From a checkpoint of a small transformer trained on Wikipedia: attention and MLP in parallel.
Each number is 50 + 15 x the weight over its row's rms, rounded and kept within 0 to 99. Layers, rows and columns count from 0. The size before them is the row's rms in percent of the matrix's.

# layer 6 MLP down, 96x256, rms 0.336, rows 66-92, columns 0-255
087:36 57 72 43 49 22 49 59 47 58 25 65 60 55 54 22 54 63 60 56 67 44 42 39 53 51 43 65 26 44 42 58 56 49 48 30 34 75 51 44 47 43 35 22 59 62 72 46 92 52 24 23 55 75 35 38 50 43 62 61 64 51 67 46 49 08 42 20 39 54 48 69 57 34 23 45 44 46 52 29 52 77 37 49 64 28 62 40 54 63 31 42 56 36 68 69 48 40 56 76 53 75 62 42 34 43 43 61 69 52 45 72 66 42 90 63 52 64 51 44 61 58 35 32 47 51 42 41 30 64 50 58 62 67 53 55 67 78 48 61 51 68 53 47 41 68 69 55 44 62 35 46 74 38 55 62 37 45 35 77 65 29 64 55 24 34 52 53 53 26 54 40 37 72 51 71 75 32 59 45 52 57 48 21 31 63 48 75 68 50 27 87 47 30 40 44 76 60 72 43 48 41 52 35 34 65 38 57 36 36 55 49 58 62 51 49 34 99 48 61 62 51 51 42 36 56 45 30 75 86 32 44 32 65 36 33 62 53 30 61 20 79 28 61 43 63 68 51 51 61 59 55 46 46 39 65
108:36 48 27 46 62 36 49 25 47 47 48 55 48 36 31 54 78 52 60 44 38 64 49 48 43 55 48 37 63 68 52 48 61 52 43 59 47 46 64 54 70 44 40 49 68 55 37 44 23 41 36 51 32 46 53 62 40 38 68 51 45 44 77 37 69 70 48 32 80 44 27 98 36 51 58 49 65 82 66 77 26 52 62 69 76 51 49 46 41 41 76 47 32 77 34 75 47 53 45 44 73 52 61 74 40 59 53 37 56 46 54 65 36 87 25 26 49 24 53 42 12 65 28 58 55 40 36 75 38 43 46 24 63 43 41 50 47 22 46 52 43 45 68 37 46 61 28 64 57 57 42 48 55 47 48 49 43 45 60 41 85 52 35 31 42 39 34 74 80 83 13 40 53 57 50 69 25 46 42 78 54 61 47 64 79 52 47 57 55 62 75 30 45 33 42 57 68 49 50 42 54 44 55 51 54 46 38 44 58 83 56 55 32 71 38 22 89 20 79 63 58 49 51 65 54 46 80 47 38 45 32 48 27 17 46 55 38 62 68 39 68 58 37 48 39 59 60 39 66 68 57 68 54 55 33 56
111:46 35 62 85 24 49 41 35 42 60 43 40 06 52 43 51 69 39 51 42 61 29 63 62 38 54 68 73 78 60 42 54 63 83 44 58 71 39 57 37 62 57 36 54 47 43 40 64 58 47 69 63 45 42 73 51 39 47 58 51 73 33 47 75 22 62 59 44 58 53 57 58 31 38 68 70 60 68 51 31 15 42 43 51 36 29 79 48 55 27 63 76 54 61 55 34 54 62 75 76 38 39 39 53 82 45 86 65 64 46 62 35 41 52 89 54 77 56 40 60 64 40 32 47 40 57 60 63 67 53 56 42 43 82 59 33 68 63 57 77 52 61 60 47 37 72 48 25 77 66 52 61 47 52 30 63 57 48 46 33 74 24 31 49 70 61 32 61 61 54 46 40 52 00 33 35 21 56 65 57 57 29 60 55 58 32 21 54 71 69 42 54 60 68 36 35 35 42 18 34 47 47 44 32 59 42 57 76 41 57 47 40 57 35 55 72 45 36 57 67 57 50 48 41 65 46 73 44 70 57 53 54 48 39 41 80 39 51 48 61 67 67 33 55 46 47 46 63 46 46 58 60 34 29 60 32
091:52 38 58 25 35 62 48 29 43 43 43 74 55 56 48 62 35 69 41 45 46 18 50 61 48 36 44 60 54 61 65 69 62 61 58 45 35 61 27 49 42 56 46 38 32 69 56 47 76 37 02 36 68 70 44 51 56 42 34 70 42 74 42 63 60 36 65 50 68 54 42 75 58 48 54 50 70 63 55 40 38 46 40 42 65 54 29 45 68 62 46 61 54 48 67 76 39 68 41 68 62 64 07 20 68 68 69 68 58 56 54 57 25 55 65 48 45 55 20 27 29 60 50 52 74 49 63 28 65 39 34 26 40 54 46 52 75 73 54 54 31 40 56 72 66 63 51 53 49 86 56 58 67 72 31 47 51 56 69 51 58 66 25 58 45 33 75 53 35 23 47 32 23 66 51 43 40 60 42 34 42 50 28 54 47 65 42 51 59 47 35 40 32 48 89 47 64 45 45 41 33 53 80 52 46 24 46 50 71 57 53 57 59 49 43 19 58 44 65 12 38 63 61 67 70 61 14 69 63 32 49 59 58 42 50 68 55 25 29 50 55 85 48 69 40 54 56 49 24 17 63 39 42 53 63 55
100:33 48 39 52 42 49 52 44 32 32 74 42 47 91 32 50 61 44 51 31 43 46 50 45 55 47 84 58 57 43 38 59 60 41 51 61 49 50 59 63 59 34 47 56 52 44 45 33 00 57 42 61 32 37 75 48 42 79 50 68 52 40 65 61 32 55 63 61 66 70 47 41 68 52 50 30 60 53 57 36 11 15 63 43 42 48 44 60 61 27 85 59 53 66 49 66 22 58 44 47 28 60 27 65 39 42 67 46 56 55 70 59 59 56 36 36 42 33 44 44 47 71 59 61 45 54 66 48 60 61 61 53 59 56 42 59 47 24 10 59 25 36 59 54 36 68 47 64 64 59 64 56 12 41 43 61 50 35 41 39 60 74 48 31 54 46 52 48 64 45 57 49 40 43 41 55 00 29 30 67 54 58 38 84 60 40 43 44 44 70 63 32 33 61 32 39 99 65 38 57 59 47 46 78 44 44 38 47 52 57 62 49 53 78 38 44 41 04 45 33 64 33 47 55 78 48 54 61 46 58 39 48 48 29 65 53 69 25 52 44 48 47 49 55 43 46 48 57 55 19 70 64 62 45 56 40
092:60 55 72 48 31 54 84 44 50 52 71 76 54 37 43 48 36 62 50 74 58 48 63 54 15 59 50 48 57 48 60 28 35 64 29 33 43 66 31 49 58 40 45 46 45 34 31 57 38 77 59 65 62 64 52 45 59 35 41 62 17 25 57 18 61 34 76 51 56 70 38 70 42 57 53 54 87 23 51 47 44 80 30 44 56 66 42 49 34 55 53 47 47 55 49 43 61 53 42 45 41 71 44 26 57 38 54 58 44 39 43 53 62 64 61 30 29 55 40 36 39 34 33 63 67 44 37 38 61 50 33 50 28 51 45 40 71 41 71 39 10 62 60 48 45 28 53 48 60 57 33 29 61 52 38 54 45 68 47 53 83 77 36 52 46 71 53 57 46 36 79 22 38 59 54 50 53 35 46 58 48 50 56 48 27 40 64 46 66 26 55 54 46 59 75 51 35 44 81 67 26 69 74 46 64 62 55 53 48 75 51 24 59 28 69 54 07 54 48 21 20 73 64 50 29 58 32 42 62 29 36 26 39 54 41 28 38 33 29 64 57 73 64 53 50 46 49 47 34 32 19 58 37 39 05 55
103:55 65 74 38 50 36 49 54 52 22 49 65 75 40 19 36 39 61 52 42 64 73 60 51 38 40 31 69 36 55 85 56 46 31 66 56 62 36 41 41 48 45 39 45 46 56 40 67 60 43 51 59 60 49 65 60 59 24 58 72 42 38 36 25 46 46 84 44 34 57 71 37 66 52 53 57 46 52 48 30 23 31 24 37 69 67 41 40 55 54 35 63 17 36 54 58 71 55 34 59 55 45 39 47 66 65 39 42 53 43 45 57 63 46 76 43 44 69 50 65 49 33 65 55 71 85 38 12 11 42 59 36 41 69 63 32 44 41 61 33 53 77 50 40 50 61 61 75 42 33 45 61 47 60 24 51 46 48 52 48 72 99 42 56 52 64 55 53 33 45 32 45 72 36 42 58 39 54 37 55 37 76 24 67 02 34 60 23 45 42 32 43 43 51 67 45 44 46 35 48 48 56 78 47 45 45 51 47 79 49 44 44 44 74 64 28 35 28 58 55 14 67 61 52 58 81 39 45 68 75 51 44 52 31 46 29 50 74 83 58 77 67 55 52 58 39 61 47 58 67 41 69 49 47 58 62
093:44 22 44 43 40 58 49 59 48 70 39 43 46 44 36 56 34 62 53 46 75 62 60 26 47 81 14 68 64 45 59 67 33 54 40 55 74 80 72 27 59 83 68 56 59 58 53 69 44 74 42 79 50 45 40 57 39 41 56 42 69 34 34 44 56 45 45 36 47 47 44 72 67 52 26 26 65 41 68 43 46 37 42 55 47 52 59 61 10 48 36 51 37 21 45 37 42 61 49 45 54 62 45 69 40 55 24 44 24 58 21 43 30 49 41 52 39 47 32 10 28 31 50 58 53 60 46 57 31 63 59 51 45 22 42 34 51 40 31 81 14 30 49 40 46 71 56 58 13 41 45 85 84 83 55 65 43 63 62 38 60 54 62 50 43 59 54 42 58 30 39 33 53 33 41 56 62 64 66 44 40 58 39 41 58 41 36 32 45 51 32 31 68 39 60 53 54 65 62 65 50 56 43 42 49 45 61 59 49 77 49 49 52 35 41 42 57 60 36 75 91 50 36 41 50 61 35 41 64 00 38 21 42 53 35 32 59 25 16 46 60 59 38 60 50 49 42 46 34 54 45 43 52 43 73 51
094:38 37 51 63 65 60 60 61 49 36 41 26 71 51 57 54 44 42 21 54 43 63 42 56 41 46 39 33 41 57 41 54 54 48 57 50 39 35 69 41 57 69 69 66 45 55 53 36 43 45 56 53 41 42 43 49 43 29 40 13 59 53 77 54 49 25 41 53 31 37 76 44 60 27 55 32 57 77 38 42 59 49 43 45 32 63 71 72 65 38 46 37 26 64 49 49 73 41 21 47 52 33 67 49 45 60 58 59 60 90 54 54 70 44 92 43 76 63 56 59 43 49 60 40 42 69 46 57 12 67 66 49 76 40 68 45 46 56 70 51 47 72 28 43 50 71 61 44 41 17 49 44 53 46 52 26 70 44 27 42 40 54 27 44 61 24 44 49 31 50 46 43 40 66 50 57 29 64 58 66 45 60 50 30 72 52 56 73 62 65 68 20 60 40 55 50 48 41 52 46 65 53 70 34 65 67 55 21 40 43 63 58 56 20 42 43 56 00 60 99 68 60 88 55 41 45 68 50 47 61 65 77 58 45 58 55 42 96 61 69 58 55 63 69 64 56 41 62 64 65 48 58 62 49 41 43
095:27 60 46 82 54 34 82 57 42 50 66 57 48 33 14 58 50 63 38 52 59 46 45 55 22 54 58 50 41 65 67 40 47 53 45 62 77 38 34 59 70 64 52 43 69 68 58 52 04 37 59 54 47 29 64 62 47 63 27 58 68 00 55 46 41 58 55 30 29 47 60 61 34 91 51 55 49 37 80 62 49 58 42 49 55 48 50 37 57 36 74 68 53 65 28 55 57 63 49 54 52 54 38 29 51 74 41 59 49 38 32 60 43 66 43 36 11 68 51 54 38 18 64 45 59 63 66 45 46 56 27 47 58 43 53 54 51 59 61 45 60 66 38 41 73 41 34 63 66 74 41 22 61 39 67 60 67 56 55 36 64 17 50 54 62 52 46 46 69 54 54 55 55 83 42 43 60 59 16 34 52 42 37 80 69 54 78 72 70 62 56 33 26 42 53 76 25 27 65 46 37 44 51 15 57 55 50 47 53 50 37 42 45 60 77 47 57 22 57 52 45 42 45 63 37 56 30 76 38 23 34 38 71 39 60 56 53 24 45 31 38 32 49 34 40 54 27 61 64 36 84 39 47 62 56 49
096:57 36 71 63 76 80 32 50 44 43 48 48 61 67 56 33 59 35 47 41 39 60 57 70 43 28 54 63 26 74 44 82 71 70 60 59 32 64 46 65 63 66 05 60 50 43 36 21 43 44 50 37 29 33 62 48 27 32 76 71 27 11 47 42 50 31 62 59 51 58 76 00 37 40 51 57 64 40 60 47 68 69 51 33 70 50 38 33 45 50 56 43 53 58 71 32 65 66 53 12 55 71 42 64 39 34 39 44 56 76 62 42 47 59 79 26 65 21 40 33 26 40 56 37 55 51 57 45 54 81 67 33 46 45 29 66 43 57 67 69 47 57 63 37 55 36 42 43 18 38 38 42 62 82 51 38 20 84 42 51 52 58 54 50 51 46 51 41 71 50 47 42 54 26 43 61 60 59 36 68 56 55 59 67 42 44 44 44 43 63 48 42 45 35 28 44 61 58 43 63 53 61 26 60 66 40 40 32 43 57 57 72 55 60 53 52 26 45 66 41 49 54 53 38 35 48 64 18 33 76 52 46 45 39 42 38 43 71 35 62 51 60 59 78 45 51 70 66 55 75 55 29 48 59 23 48
099:57 43 51 55 36 66 62 51 53 42 59 55 54 60 34 35 17 49 43 39 66 17 59 23 67 59 38 47 37 45 54 77 56 25 41 69 59 54 54 37 51 60 56 57 53 83 50 34 27 54 65 41 73 57 46 50 59 53 35 69 54 00 49 64 49 61 39 60 60 52 39 63 41 36 27 42 45 72 59 55 46 39 53 51 57 35 29 49 33 60 72 49 39 50 43 56 78 53 43 62 68 57 52 50 67 46 55 45 62 61 73 66 69 42 35 36 46 57 29 28 19 24 65 38 29 76 48 45 55 70 78 64 56 41 56 52 35 35 69 57 54 38 28 61 57 34 43 20 50 58 41 66 22 37 56 39 43 65 32 25 51 68 45 43 48 65 67 45 56 61 34 47 44 57 60 43 36 69 68 64 54 50 27 40 62 59 21 74 54 47 57 27 44 68 46 55 23 51 44 63 37 40 78 35 74 68 56 66 60 33 48 24 41 42 88 58 56 19 29 79 41 71 49 59 31 52 81 77 37 35 63 47 46 46 50 61 49 69 38 40 50 72 82 52 53 23 41 53 33 74 44 59 63 75 52 46
097:34 22 63 26 44 52 56 45 57 25 52 87 54 54 42 67 59 58 49 49 39 27 48 42 36 30 60 70 54 57 43 41 78 30 68 43 68 59 52 58 56 80 23 35 26 38 44 53 36 35 42 49 36 30 55 51 55 48 60 53 56 48 38 45 62 71 67 63 40 84 78 49 89 71 48 34 74 24 75 25 40 65 60 68 72 62 21 27 31 47 59 53 57 57 54 49 46 87 63 65 45 49 25 35 34 36 28 81 76 57 47 58 43 38 60 52 37 55 59 36 31 19 61 70 50 66 58 49 43 42 39 52 39 35 60 58 60 24 69 64 34 32 57 54 58 47 67 59 67 73 46 41 37 31 64 48 40 51 68 47 50 57 52 54 66 43 52 59 58 44 54 55 76 57 26 45 81 34 29 49 52 64 35 54 30 63 44 61 78 56 17 20 48 52 56 53 40 66 49 48 47 49 58 40 37 69 42 35 67 39 30 59 41 66 55 19 57 13 69 27 81 67 54 51 32 35 49 43 39 53 31 25 66 49 48 45 47 44 41 25 62 58 36 62 49 50 81 61 61 43 45 52 55 72 64 62
109:67 68 57 78 49 45 53 55 55 72 51 36 70 75 55 54 36 45 55 51 58 26 43 28 69 68 69 34 56 39 25 41 33 61 49 56 79 33 56 26 48 39 38 47 67 26 56 42 83 59 54 31 67 41 18 68 69 73 45 43 48 39 32 70 63 54 53 68 54 52 60 29 61 67 73 61 58 50 32 62 65 57 68 58 36 46 71 56 83 48 58 39 76 75 51 63 49 52 74 50 83 63 56 46 57 44 63 44 73 50 48 59 55 18 69 46 99 46 99 69 57 43 54 31 35 49 52 34 68 46 68 90 64 33 58 38 34 69 61 54 51 79 36 71 45 81 42 83 33 20 49 63 53 33 62 63 59 52 40 53 41 42 46 69 63 48 48 45 56 43 48 61 69 63 31 39 37 79 36 73 53 41 54 53 23 47 46 53 50 54 55 73 50 35 53 60 55 47 57 46 66 57 60 79 55 51 51 57 51 64 53 42 42 39 25 55 43 77 41 29 70 49 47 48 51 72 54 51 39 62 60 52 38 30 47 39 64 63 53 71 51 55 47 46 55 36 23 49 45 55 42 72 39 63 52 52
115:45 43 22 33 57 21 61 53 66 39 43 60 57 56 58 41 45 42 34 45 41 21 32 66 44 37 48 47 71 43 38 15 40 69 64 60 53 54 38 41 51 50 26 23 42 24 56 45 71 46 49 47 35 66 28 40 36 61 52 59 72 66 55 47 60 68 38 47 49 53 60 41 76 48 58 45 46 68 36 48 53 76 52 35 18 33 50 45 74 67 32 80 30 50 55 42 44 76 62 44 20 28 35 22 52 72 43 42 82 74 54 47 52 62 16 53 69 39 66 48 38 25 53 42 52 66 42 54 50 24 48 40 38 29 48 45 63 64 71 45 63 16 26 54 56 50 55 35 55 50 47 63 18 52 45 40 53 51 39 39 24 58 55 67 23 28 63 34 49 34 55 58 44 40 38 59 68 71 55 32 63 58 50 35 44 49 60 28 43 60 64 59 31 63 53 55 20 40 67 58 19 26 39 57 60 48 52 22 85 40 63 72 69 56 48 16 31 77 66 24 17 59 51 63 66 51 25 43 53 56 72 51 72 47 51 48 46 50 77 72 41 35 36 31 56 51 61 51 49 47 30 36 62 63 72 33
092:61 42 33 54 64 65 37 71 65 38 22 40 57 48 44 37 48 42 47 42 18 55 63 52 62 68 65 41 55 51 49 36 44 64 44 55 50 49 19 56 71 51 63 75 57 59 56 49 48 53 58 69 55 25 50 86 34 75 57 53 42 59 61 73 46 69 61 74 25 69 48 50 54 21 54 56 05 36 46 57 53 59 26 20 58 45 60 66 46 45 54 48 65 33 38 40 60 65 53 40 36 34 17 69 71 41 67 18 24 28 74 42 49 57 65 11 49 55 58 64 37 56 36 56 48 68 37 62 42 57 63 65 55 47 37 52 23 56 32 49 49 80 39 42 66 54 64 67 37 28 53 31 64 43 40 54 55 50 64 51 24 57 50 50 75 34 35 60 76 40 53 59 42 14 56 79 36 68 75 63 34 42 36 46 40 42 73 37 36 70 50 68 66 63 65 62 78 85 71 55 45 72 49 45 32 54 48 40 63 66 52 42 52 42 49 70 40 51 31 59 43 35 48 27 36 50 60 37 43 47 41 57 60 84 30 55 24 40 69 39 34 40 65 59 52 69 67 27 90 55 46 47 44 34 63 36
100:49 36 76 39 74 42 28 39 47 52 44 31 67 36 75 39 67 36 45 79 56 59 35 46 52 52 41 59 71 73 59 50 73 48 48 56 55 78 45 70 48 23 24 37 49 48 67 68 53 57 58 56 47 36 41 31 61 34 65 46 23 31 55 42 64 14 58 59 22 68 26 69 54 24 65 27 43 00 40 57 77 68 53 37 33 66 48 46 70 59 64 51 42 47 58 39 45 45 56 52 65 29 39 65 46 64 38 56 53 57 20 04 24 59 88 56 42 58 23 49 46 36 28 47 55 51 68 26 20 74 54 44 43 39 60 54 49 55 61 32 14 78 54 54 54 65 80 37 56 43 61 50 53 62 63 48 39 52 76 37 49 53 64 47 75 75 41 37 56 35 53 56 43 33 45 66 64 56 38 53 51 40 52 38 59 67 35 22 54 36 42 54 66 48 61 40 40 39 33 59 44 71 55 58 30 40 53 52 72 47 49 58 57 50 56 66 34 48 65 48 51 55 85 41 62 54 46 71 48 43 65 32 44 65 58 37 20 60 32 43 70 31 48 49 73 86 75 60 48 62 71 59 34 49 53 46
092:60 53 51 51 60 52 68 58 73 58 45 60 58 23 79 51 45 32 71 62 95 52 36 31 35 43 45 34 68 57 71 57 37 61 50 53 50 57 62 69 51 57 57 54 51 68 68 39 57 40 76 46 37 48 34 66 37 58 51 35 50 85 59 52 56 68 74 60 52 49 46 99 60 13 55 48 49 56 51 68 52 39 47 56 52 57 38 32 32 37 13 37 51 81 43 48 69 48 37 42 39 58 39 56 41 60 39 08 44 58 27 54 59 43 61 55 41 29 43 78 35 69 61 57 63 60 47 48 28 64 40 29 16 53 49 49 28 59 75 43 51 50 57 79 57 44 53 87 55 54 41 26 55 69 41 23 47 61 54 67 28 51 37 45 68 50 37 60 65 55 42 39 29 40 57 39 51 68 49 58 70 68 71 57 44 36 79 34 29 56 11 16 26 61 44 44 43 57 35 66 46 38 58 74 41 51 64 59 41 25 68 59 54 72 21 32 49 53 41 57 43 52 27 60 51 36 25 58 41 62 34 51 53 48 50 45 67 34 52 49 31 55 66 52 23 30 27 51 68 74 47 45 37 55 66 61
096:40 51 91 48 51 49 69 31 27 63 55 56 80 40 55 21 30 28 48 44 23 80 50 84 35 60 48 36 32 89 52 56 22 24 55 38 40 55 48 63 44 39 59 52 30 31 54 44 62 62 36 75 21 62 41 42 57 49 37 36 55 24 40 52 49 72 45 50 67 42 49 36 57 56 27 38 48 69 52 42 43 47 27 52 37 49 57 38 54 28 69 65 55 76 67 70 39 51 64 77 40 47 45 83 52 54 45 62 48 19 50 67 40 31 37 64 54 41 42 54 73 59 55 42 48 39 48 67 54 56 61 49 48 48 59 53 37 65 65 57 76 25 42 48 61 64 37 60 37 69 53 48 50 25 53 31 77 37 40 44 33 50 53 43 40 41 66 43 44 85 45 66 36 50 62 25 46 38 59 50 52 36 39 46 99 53 39 51 53 78 50 43 48 41 57 48 71 56 64 40 35 36 33 55 77 51 39 39 75 48 59 28 67 51 46 64 75 29 35 69 71 60 72 54 53 33 78 67 54 64 71 70 69 80 67 39 44 52 54 69 63 66 48 46 28 46 66 51 35 18 34 52 46 39 53 39
085:54 10 58 45 20 52 45 56 40 17 35 38 50 59 58 38 61 67 45 40 73 63 42 65 41 44 32 47 67 55 65 60 49 65 44 66 38 73 38 56 63 60 73 39 44 29 46 54 58 48 58 39 44 70 57 52 50 38 53 36 60 60 67 31 64 29 23 72 55 27 21 23 56 54 39 32 43 77 49 64 53 68 53 71 25 50 52 79 47 38 50 49 55 46 66 51 34 26 73 57 31 35 45 65 55 44 45 84 43 32 70 40 53 36 78 54 78 50 16 52 63 78 38 53 62 77 50 49 69 27 52 56 63 53 46 63 54 52 59 61 58 70 46 38 40 57 66 50 42 28 48 64 62 63 60 61 56 52 46 50 59 33 53 41 39 55 47 57 53 57 83 21 60 38 61 50 28 36 42 48 41 54 66 74 38 48 64 63 71 49 45 14 73 61 73 44 73 47 44 48 57 66 50 51 57 59 46 53 41 70 66 60 58 41 70 72 59 59 65 84 74 57 52 34 52 58 88 38 52 49 29 49 05 44 67 79 56 47 88 60 44 45 48 39 49 40 60 30 65 11 51 79 44 45 28 60
101:37 77 29 60 31 59 34 46 36 64 24 35 63 56 61 39 50 26 72 44 41 28 48 64 36 36 59 41 44 44 10 56 62 56 47 53 37 53 27 41 36 36 62 17 32 52 45 52 30 45 35 27 56 38 61 40 43 42 46 54 56 27 65 49 51 53 45 75 47 53 49 35 63 52 51 43 73 58 39 55 45 62 51 52 39 56 55 70 61 18 52 50 43 49 49 48 75 99 42 29 51 45 42 49 46 47 60 71 51 33 57 71 59 32 56 41 77 41 54 34 53 46 52 45 67 33 42 45 44 70 39 43 39 50 25 50 31 53 44 55 33 09 26 71 21 57 49 43 39 43 52 50 48 54 49 57 35 57 61 37 38 72 69 61 55 45 47 51 25 40 41 49 53 77 58 39 70 56 37 53 45 65 74 67 42 43 46 50 55 49 55 39 41 70 70 57 87 49 60 37 34 17 62 56 57 55 61 33 61 46 58 50 42 70 61 24 51 27 71 81 61 48 53 50 31 29 41 18 61 44 40 79 34 11 51 65 37 99 36 59 69 68 50 67 66 40 36 22 47 46 28 55 47 23 36 43
109:40 60 54 46 55 36 41 65 53 53 40 64 64 27 47 46 49 45 40 71 74 36 19 55 49 25 75 61 51 47 68 62 51 66 79 53 53 48 40 82 72 34 35 47 52 43 50 23 48 87 31 78 46 71 40 56 62 39 66 57 36 41 51 58 40 71 40 47 54 38 24 91 29 41 55 61 32 39 62 46 68 52 47 44 43 76 58 57 55 62 34 50 44 49 58 39 48 43 48 67 47 48 36 75 43 41 73 31 55 41 55 30 69 47 54 50 30 58 72 50 49 37 46 55 63 40 58 21 61 07 67 42 34 52 83 32 70 32 28 37 36 44 64 62 68 33 63 39 30 50 52 35 35 49 66 51 75 68 75 63 79 48 59 48 38 49 48 48 59 52 50 76 35 72 33 52 37 61 40 31 30 44 43 41 47 50 24 54 32 56 48 46 44 11 59 37 44 64 39 49 12 62 46 60 27 56 37 40 47 36 49 46 53 29 52 51 52 64 72 92 43 21 35 57 44 46 76 51 53 40 25 51 44 99 73 43 65 47 59 40 41 28 45 52 48 42 21 52 49 68 72 38 36 61 49 46
104:42 33 43 41 45 40 42 52 59 37 48 33 53 56 63 52 39 52 60 50 18 48 45 70 51 41 51 57 58 46 60 56 55 53 48 59 33 38 78 37 43 45 49 52 42 54 44 65 25 50 56 32 35 28 71 31 46 73 42 60 59 83 59 49 44 58 74 42 56 41 11 73 35 69 44 40 66 84 45 20 53 23 62 72 38 61 22 41 75 31 65 73 41 56 56 73 41 63 65 39 65 65 59 49 28 39 47 69 50 52 22 78 56 57 00 42 22 29 54 42 37 58 41 36 47 42 45 40 68 66 33 38 42 29 45 33 48 39 68 61 52 01 55 63 32 20 37 57 97 41 46 57 40 63 49 57 37 47 48 50 82 81 33 46 49 49 81 46 30 48 41 42 38 24 61 49 43 64 60 51 40 46 57 40 69 53 48 61 38 62 55 31 30 64 44 29 64 63 55 57 51 52 26 37 60 54 56 31 66 48 63 45 50 44 51 52 36 22 79 70 50 49 46 72 31 47 42 54 56 44 59 45 57 30 68 47 50 37 37 59 87 41 53 50 15 28 45 44 23 41 60 59 44 44 52 50
102:59 40 57 38 52 53 40 42 63 55 62 53 64 55 50 48 60 54 35 55 41 65 31 55 38 51 57 52 67 47 86 37 50 56 47 31 49 21 43 52 56 70 45 70 47 52 38 46 23 61 91 36 38 44 73 62 68 36 64 50 68 40 57 85 59 29 40 41 44 39 26 25 75 63 53 43 70 69 45 51 40 43 64 49 51 76 48 30 50 56 57 55 64 72 56 53 48 45 87 46 64 37 45 55 37 46 56 46 44 62 22 37 58 53 17 70 75 36 50 79 20 85 58 45 61 64 48 44 72 39 39 69 45 41 53 52 63 49 85 54 71 13 62 60 66 54 57 64 29 30 83 57 40 51 50 33 31 48 52 75 40 47 47 61 57 47 56 54 19 69 36 75 60 48 55 54 44 55 47 46 40 54 61 66 42 67 24 55 63 51 46 86 72 58 52 54 63 56 48 34 69 33 43 51 28 53 64 38 51 54 35 52 27 45 49 39 51 40 65 29 51 39 32 72 66 44 71 34 55 38 69 63 40 89 60 20 74 71 65 45 28 36 62 61 70 64 51 68 75 55 25 66 61 29 57 83
095:47 48 42 51 25 77 35 59 06 30 25 46 57 25 60 54 43 55 56 47 80 70 62 37 42 96 58 30 41 61 43 80 45 41 52 38 56 77 47 59 64 36 41 66 49 41 38 53 97 38 68 32 67 40 46 78 46 53 65 44 63 66 39 60 36 32 44 52 43 53 55 95 39 80 55 50 47 55 71 45 68 43 48 55 52 68 60 48 52 38 40 40 39 49 35 50 60 51 57 22 72 46 62 57 56 60 49 62 22 41 55 54 39 34 61 29 29 52 46 68 59 40 49 66 31 32 35 63 33 54 39 72 72 26 51 66 37 54 26 38 38 56 32 33 38 65 39 53 86 41 34 33 75 47 35 69 30 52 52 51 32 43 43 43 38 46 42 76 55 77 26 69 50 52 50 50 30 38 48 62 15 66 59 36 53 50 43 51 33 58 81 76 70 49 46 46 54 72 68 34 72 40 30 31 54 54 38 46 45 59 47 48 48 57 41 66 74 56 59 47 47 44 26 47 29 53 45 44 52 82 50 77 56 61 57 82 50 55 52 44 59 16 69 36 54 57 61 36 58 51 47 34 34 31 27 56
103:52 69 41 34 37 35 47 54 49 64 58 64 71 68 40 59 54 70 31 65 62 19 48 41 66 38 54 58 77 62 51 43 54 71 47 42 42 31 46 47 54 29 72 18 56 25 75 46 54 78 41 51 86 39 23 78 55 65 38 37 26 48 49 42 56 70 66 41 58 47 49 32 65 40 68 60 25 75 52 37 64 62 43 55 45 41 47 56 62 66 45 52 40 74 46 57 59 77 64 69 61 23 16 28 41 38 29 46 60 47 48 44 63 58 69 58 16 49 18 63 71 32 72 50 46 58 41 54 65 20 43 55 38 79 48 43 61 55 32 50 26 48 52 34 49 43 72 68 67 63 54 60 13 53 45 57 56 58 32 82 40 59 54 79 61 51 42 77 64 47 93 77 46 54 51 68 51 45 64 48 59 47 48 54 60 42 59 52 68 61 63 28 56 45 51 37 50 38 63 51 45 84 42 43 33 45 59 62 60 73 37 47 42 64 74 39 52 60 54 36 90 47 54 89 66 53 40 57 56 71 39 25 49 52 42 39 73 40 51 48 50 45 59 25 68 32 41 59 54 32 56 37 46 36 70 77
101:53 44 37 34 67 65 26 60 56 36 44 41 36 45 44 61 49 63 33 47 72 33 64 64 56 41 41 66 29 55 73 33 47 53 59 62 31 54 57 53 74 20 22 29 43 56 48 55 80 44 23 68 41 55 73 76 43 33 74 83 44 74 66 50 54 34 59 60 52 76 48 49 63 41 39 58 42 65 28 49 44 68 52 46 63 47 60 47 58 50 21 59 55 54 57 42 57 62 62 46 49 66 45 83 80 44 66 24 61 63 43 38 61 67 35 48 43 57 29 54 51 46 44 34 32 63 34 85 38 48 65 52 65 62 39 56 49 52 48 41 49 69 61 60 69 69 69 63 70 17 61 56 81 70 25 57 53 42 54 52 45 14 29 40 66 38 49 68 46 65 99 46 44 56 43 74 69 20 31 49 24 43 54 21 37 50 66 68 59 47 54 58 57 57 52 49 33 47 41 68 59 50 28 33 44 46 74 32 34 20 50 51 59 51 55 32 42 91 62 68 56 38 60 59 65 30 56 63 53 62 79 45 44 24 55 64 50 54 47 77 51 36 57 26 53 59 50 23 54 36 46 76 71 38 54 61